Each number is 128 + 32 x the weight over the matrix's rms, rounded and kept within 0 to 255. Layers, rows and columns count from 0.

# layer 5 attention output (transposed), 768x512, rms 0.0285, rows 656-664,720-727, columns 128-255
[[116  72 133  62  95 151 115  91 140 152 135 109 117 101 110 139 136 141 159 105 149 124 117  98 111 138 132 155 138 116 165 105 163 123 158 144 133 155 163 142 115 132 103 103 131 100 190  78  80 148 146 174 117 113  71 105 105 168 161  78 117 184 116  60 117 206 116 141 177 144 157 177 166 136 101  93 215 119  99 153 128 100 167 111 115 106 130 123 113  97 159  99 129  82  97  69  74 145 161 146  76  93 195 162 140 160 104  66 106 160 143 102 153 175  92 212 134 162 128  90 163 163 174  89 122 118 202 119]
 [112 103 140 140 147  58  60  89 136 144  99 124  75 128  95  93 135 183 125 158  96 164 158 114 146  76 147 153  97 151 134  80 120 173 131 128  84  61 137 123 138 147 103  55 125  80 108 122 126 150 212 186 104 125 116 161 140 131 165  91 115  53 109 118  51 126 139  99 137 118 129 155 166 165 150 117 151 130 134 127 168  61 122  86 134 140 151 117 105 159  89 117 104 109 112 117 147 156 126 137 111 114  85 166  91  97  96 159 106 153 133 138 134 134 192 141 111 192 128 137 155  70 135 138 111 164 121 104]
 [130 171 118  98  90  73  78 145 133 112  68 155 128 130 154 171 176  96 130 119 150 103 163 142  98  92 112  68  97 133  97 119  58 159 127 164 117 164 158 143 114 132 148  97  95 112 100  97 101 169 131 143 177 122  98 150 168 138 150 100 107 123 119 144 119 135 109 176 105 171 187 105 130 140  80 131 129 116 106 137 101 105 105 175 131  99  92  80 134  91 111 118 194  67 137  95  98 130 118 137  92 139 177 121 150 232  92 166 135 100 139  84 126 146 108 142  86 109 120 128 116 161 180 152  99 134 125 142]
 [ 96 156  71 139 130 202  75 114 124 159  69 103 134 171 190 157 187 109  95  92  80 119 107 154 113 115 109 151 147 160 125 103  65  83 166 122 175 120 121 124   6 101 150 100 139 144 143 108  60 161 134 130 140 105 108 137 135  77  81 145 105 149  76 144 137 102 142 127 110  70 136 111 156 177 112 110  99 115 121 104 129 125 181 182 100 156 175 157 141  99 153 136 148 145 156 113 171 106 175  97 116 165 128 106 101 113 183 127  98 101 122 130 134 149 107 120 144 117 104  75 157 155 128 124  94 105 119  99]
 [113 110 158 158 172 132 113  86 127 198 123  94 174 136 145 129 178  92 117 152 140 187 135 150 149 134 118 121 159 162 139 113 110  46  89 131 204 111 122 111  62 184 110  79  92 101  85 116 138 103 164 148 141 103  90 120 161 118 113 139 146  97 142 162  94  94  98 130  85 137 161  84 143  71 147 139 152  96 134  73 136  98 137 151 128 141 117 106 112 147 124 170 104 198  96 110 144 152 106  89 103 112 168  70 202 146 134  98  63 140  99 116 122 124 134 124  88 160 135 142 105 175 146 144 154 177 143 144]
 [167  89 130 102 118 116 112 125 188 154 165  75  87 109 147 101 166 120 140 111 122 125 124 116 117 187 143 175  69 121 108 110 178 104 152  79  99 187  96 102 118  99 151 133 140 154  96 154 132  74  91 129  78 162 136  97 168  91  61 109 167 118 135 106 150 123 143  92 158  90 101 135  88  97 148 175  95 114 178 163  75 130 213 103 149 127 120 160  99  74 132 148 106 153 170 110 155 160 132 100  90 102 110 138 165 157 200 154  94  94 103 178  51 141 104 119 191 106 118 129 176 153 132 136  92  97 139  79]
 [111 195 127 105 107 139 126 165 146 147 106 168  98 115  90 189 128 158  82 166 142 190 128 165 101 116  94  87  62 147  73 178 105 126 122 158 108 180 143 133 226  99 111 134 184 129  91 107 191 177 106 148 139 120  74  93 151 126 135 104 149  83 117 138 152 136 186 186 110 196 154 146 151 204 169 124 118 156 114 159 127 120 156  74 140  95 118 166 137  79  63 155 114  72 156 124  77 134 104 161 120 120 157 113 164 111  92 106  51 150 149 113  73 119 125 172  71 145 158 116 132 164 118 152 124 181 143 127]
 [125 138 131 159 107 195 143 113 137 175 143  99 108 158 198 208 122 156 135 117 104 131 118 148  63 121 131 205  89 101 156 207 122 121 172 140 148 136  40  99 162 127 113 144 133 143 136 151 123 100 154 104 143  97 143 176 152  60 137 155 167  81 146 130  83  92 115 108 118 153  97 116 125 100 122 138 134 154 135 146 131 169 109  90 107 110 129 194 128 148 165 167 137  37 141 111 122  78 117 148 137 151 135 156 123 119 186  95 116 106 100 162 139 149 104 172  82 127 132 145  95 123 141 112  73 160  59 118]
 [212  89  89 127 121  98  79 104 125 116 128 150 122 129  86 113  48 194 142 178 163 207 114 174 177 169 144 145 141  47 106 116 127 118 153  86 160 150 130  99 136 101 150 181  75 142 119 119 161  37 131 107 108 140 160 138 114 121 161 191 107  61 106 137 162 115 158 101 165 139  62  71 123  82 137 175 132 162 156 207 113 131  69 189 124  98 136 159 126 166 183 145 132 102 150 121 146 110 120 160 142 106  74 158 148 141 168 129 163 154 125 136 123 137 175 124 140 113 172 151 123 163 140 151  78 132 127 138]
 [118  79 168 126 127 139 148 164  86 110 100 147 162 114 139  89  55 164  82 112 129 155 108 127 136 126 124 118 173  87 104 163 106 106 104 176  85 129 104 160 132 138 166 130 130 130 120 115  92 105 129 119 116 185 107 128 144 165 181 150  85 152 154  83 166  74  61 125  75 165 163 142 179 159 145 188 132  87 186 112  83 136 101 120 152  98  85 141 122 117 154  90 137 102 157 172 171 123  83 165 133 182 163 108 127 144 167 159  81  97 116 131  50 177 104 150 153  94 148  81 122 131 101  70 166 170 124 104]
 [ 94  99 173  62 131 197 147 157 112 150 169 151 142 129  40  76 141 108 206  84 172 141  82 126 107 132 154 137  96  96 127 150 100 104 142 170  83 133 116 141 117  75  94 110 164 153  91 106 128 124 147 129 134 226 148 115 127 176 185  81 154 130 173 119 137 126 121 171 150 124  72 107 119  95 171 148 126 161  81 106  72 142  77 117 120 108  95 120  74 100 117 103 152  60 127 120 102  95 145 111 120 119 138 133  95  86 126 136 147 126 101 106 120 104 111 149 108 108  96  88 102 119 109 117 120 171  87 141]
 [120 123 145 182 209 126 165  92  82 128  80 149 233 131 153 103 142 129  78 135 160 144 157 138 174 100 153 170  89 134 142 156 136 164 112 128 193 160 118 135 161 136 143  90 140 121 199 197 231 160  73 145  72 117 101 112  81 155 122 142 193  50 115 161 132 152 126 102 141 139 181 131 111  99 101 108  82 104 110  68 122 138 131 124 141 102 113 128  90 172  85  99 146 129 117 139 155 150 149 118 153  76 144 120 151 142  92  82 134 112 147 128 124 151  85 148 161 154 149 128 195  73  98 157 133 179 140 109]
 [ 98  61 145 155 180 137 199 127  82 131 158 114  70 107 126  89 150 142 112 117 139 134 120 106 130 146  65 152 102 154  92 194  94 131 150 172 110  78 137 138 122 127 110 162 145 114 127 176 126 222 132  79 171 126 132 154 100 174 174 102 156  96 145 147 153 144  62 175 116 167 141 107  99  46 148 135  91 128  96 143 130 168 101 151 135  73 114 154  80 124 124  64  85 135 110 170 114 151 111  72 136 108 135 102 185 145 127 117 142 153 179 137 118  73 119 109 161 147 150 110 155  95  98  69 126 173 141 130]
 [107  69 136 171  97 111 112 113 190  94 158 145 123  89 102 148 136 108  80 143 157 122  93  72 158 125  77 106 109 156  80 142 107 141 120 110  74 148 197 125 120 133 185 142 132 147 156 122 132 138 165  80 108 116 117 139 150 106 124 156 102 169  94 157  90 186 171 124 112 116 121 163 130  96 113 100 133 160 166 147 197 148 106 121 121  93 140 109 134 109 128 148 135 157  76 116 120 124  85 208 135 186 152 134 191 135 144 140 152 113 176 149 160 151 120 101 119 136 131 132  88  69 109  96 100 148 156 108]
 [101 100 148 121 102 116 111 155 103 151  90  94 119  91  87 125 136 101 116  58  92 136  77 111 130 113 185 150  84 128 131 203 122 121 101 146 118  78 111 149  91 176  59 114  97 174 118 117 153 146 138 136 110 169 141 155 175 131 162 110 131 125 137  94 159 171 136 158 125 151 147 117  70 116 164 112 141 172 140 158 125 143  74 152 120 133 115 116 115 128 132 119 113  92 113 153  78 124  81 118 125 158 139 103 146 101  86 140 155 175 195 120 135 119  76  81  97 137 119 108 102 167 176 146 127 113 126 115]
 [134 113  79 154 157 146 139 164  93 117 100 145 145 117  63 136 119 129 163  90 135 123 147  64 129 107 189 104 171 156 119 154 127 160  85 124 135  98 132 178 115 116 113 140  92 110  98 120 159 114 171 118 109 109 145 140 156 143 162 113 125 139 103 159 162 179  61 134 173 153 141 124  93 107 129 110 128 112 116  95 105 146 136  87 102 147 126 143 141 149 108 152 118 159  69  96 116 168 111  90  60 150 197 192  95  92 124  85 101 125  96  79 157  94 128 100 126 110  99 151 159 136 120  91 148  93 100 124]
 [131 177 107 105 143 110 160 154 126 120 130 159  73 120 138 116 146 153 117 144  69 124 126 153 146 134 123 120 133 146 133 116 145  45 138 177 150 156 189 155  66 120  71 124 127 160 144 151 145  97  92 118 106 112 106 170 134 194 116 153  91 129 140  85 117  99 164 161 125 162 111 156 126 165 166 130 173  92 105 158 141 105 154 222 108 130 103 108 134 128 117 143 153 125 134 105 134 182 141 163 134 114 131  86 140 150  84 148 113 155 107  97 139 140 118 116  77 147 143  98 118 156  89 124 142 129 132  72]]
# layer 5 attention value, 384x512, rms 0.0229, rows 337-344, columns 128-255
[[ 81  55 140 143 171 137 135 152 132 132 125  90 159 162  39  92 172 125 116 149 126 164 188 102  87  94 123 156 131 109 165 168 118 145 179 148 107 123 129 139 143 121  83 118 133 108 132  91 100 186 182 159 113 148  99 140 145 113 196  92 136 108  92 131  85 112  94 118 124 143  85 150 124 113 191 150 123 117  92 139 121 119  77 111  92 131 102 116 101 136 126 128  94 112 118 118 120  92 105 117 103 108  84 104  63 103 126 127 112 166 114 139 140  60 100 171 111 156 115 157 157  98 104 134 162 162  80 142]
 [112 116 111 160 128 126 164  89 109 118  95 142 153 119 168 129 144 119 113 126 158 119 118 161 149 101 152 167 118 142 134 191  94 119 134 106 126 103 123 133 149 155 143  63 140 147 159 146 177 194 132 159  83  97 187 175 130 162 103 123 157  42 125 124 132 154  99 162 203 165 181 146 131 168  59 134 111 113 101  62 118 178 113 174 112 139 110 125  84 120 104 116 206 104  77 134 132  94  80  40 139 143 131 108 140 124 123 111 109 115 117  72 101 165  89 152 115  88 198 138 158 135 116 132 108 168 208 105]
 [ 95  67 162 163 147 158 167 143  91 113  91 135 105 139 172  97 160  91  78 105 118 149  92 111  83 105  58 146 130 187 111 152 143 120 165 146 146  91 134 131  81 134 127 115 155 145 118  98  57 135 159 107 147 188 114 121 143 125 104 153 122 128  89 152 176 124  70 142 133 115 166  94 102 134 109 119 116 154 116 141  68 204 136 164 133  91 106 167 145 132 152 138  77 116 171 164 153 139 154 143 172 190  96 129 131  77 100 129 107 139 111 122 119 120 150 142 146 129 158 136 145 129 117 143 135 150 112 131]
 [133 122 131 195 111 151 100 182 125 163 138 150 134 105 116 125 105  73  91 156 108 169 120  91 113 174 109 103  88 166 113 134 131 135 139 137 159 157 199  69 136 150 181 121 158  92 113 128 147 146 144  79 129 114 124 160 108 128 120 128 163 131 132 170  75 159 137 134  82  81 132 166 166 135 180 130 125 185 138 124 173 166 176  81 118  76 177 131  87  86 164 136  97 169  64 155 137 122 105 152 141 166 135 145 150 167 114 166 114 106 141 172  81 165 163 160 119 176 145 130 153 130 129 156 124 166 119 110]
 [119 115 149 164 167 133 119 128 166 139 111 113  96 123 141  66 127 104 142  79 103 178 139 121 138 134 171 140  96 114  88  88 110 104 112 121 134 117 103 127 106 121 122 121  93 185 148 139 155 138 123 131 113  96 126 140 123 115 101  84 125 113 136  85 104 164  96  90 148 143 124 110  74 150 125 162 100 136 173 183 129 203 132 158 136  93  80 185 142 149 165 102 112 169 116  94 113 174 121 122  97 107 135 158 143 130  99 123 112  85 120 123 132 181  95 122 174 141  82  95 173 161 119 132  76 136 140 105]
 [139 124 151 136 145 168 145 190 159 134 110 107 151 134 128 139 147 125 184 112 142 138 187 111 115 132 164 147  90 120 141 209 205 115 112 108 108 133 172 147 188 176 134 105 137 128  84 115 112  77 172 137 143 116 135 131 157  98 130  70 169 142  50 158 137 158 126 148 154 198 143 117  54 135 158 128 126 144 101 100 178 187 166  83  54 141 116 148 146 126  87 143 132 109 112 124 103 159 124 151  85 130 145 117  72 130 133 118  99 124 210  39 125 115 136 114 120 130 131 114 147  96 137 117 166 143  88 127]
 [111 171 152 122 100 126 194 117 185 160 119 127 101 115 101 189 102 149  96 148 127 131 135 174 121 138  75 196 124 136 122 149  81  86 109 136 156 170 110  88  96 169 163 116 160 167 140 139 218 134 116 104 146 105 161 105  83  82 109 182 143 127 143  87 131 118 167 109 149 120 127 149 141 132 118 112 148 126 161 118 166 128 141 158 101 143 140 157 149 121  85 128 172 114 186 111  99 149 108 164  94 125 124 124 155 183 131  89 128 109  71 142 192  73 138 132  81 174 118 122 148 112  69  84 150 114 100  78]
 [165 106  87 148 220 169 144 159 175 119 163 182  81 102 119 136 105 165 147 178 136 143 120 116 113 146 120 156  99 149  92 119 109 179 166 142 130  99 180 111 133 128 159 122 126  83 132 115 113  55 192 151 173 142 158 154 125 137 154 175 136 122 125 152 141 105 122  84 200 112  65 140 115 104 150 144 125 109 116 170 129 134 204 125  88 131 151 149 142 156 130 103 107  78  85 105  96 128 152 147 102 131 122 149 106 128 120  68 166 148 156 120  87 140 119 107 147 126 155 100 145 149  43 174  94 166 116 114]]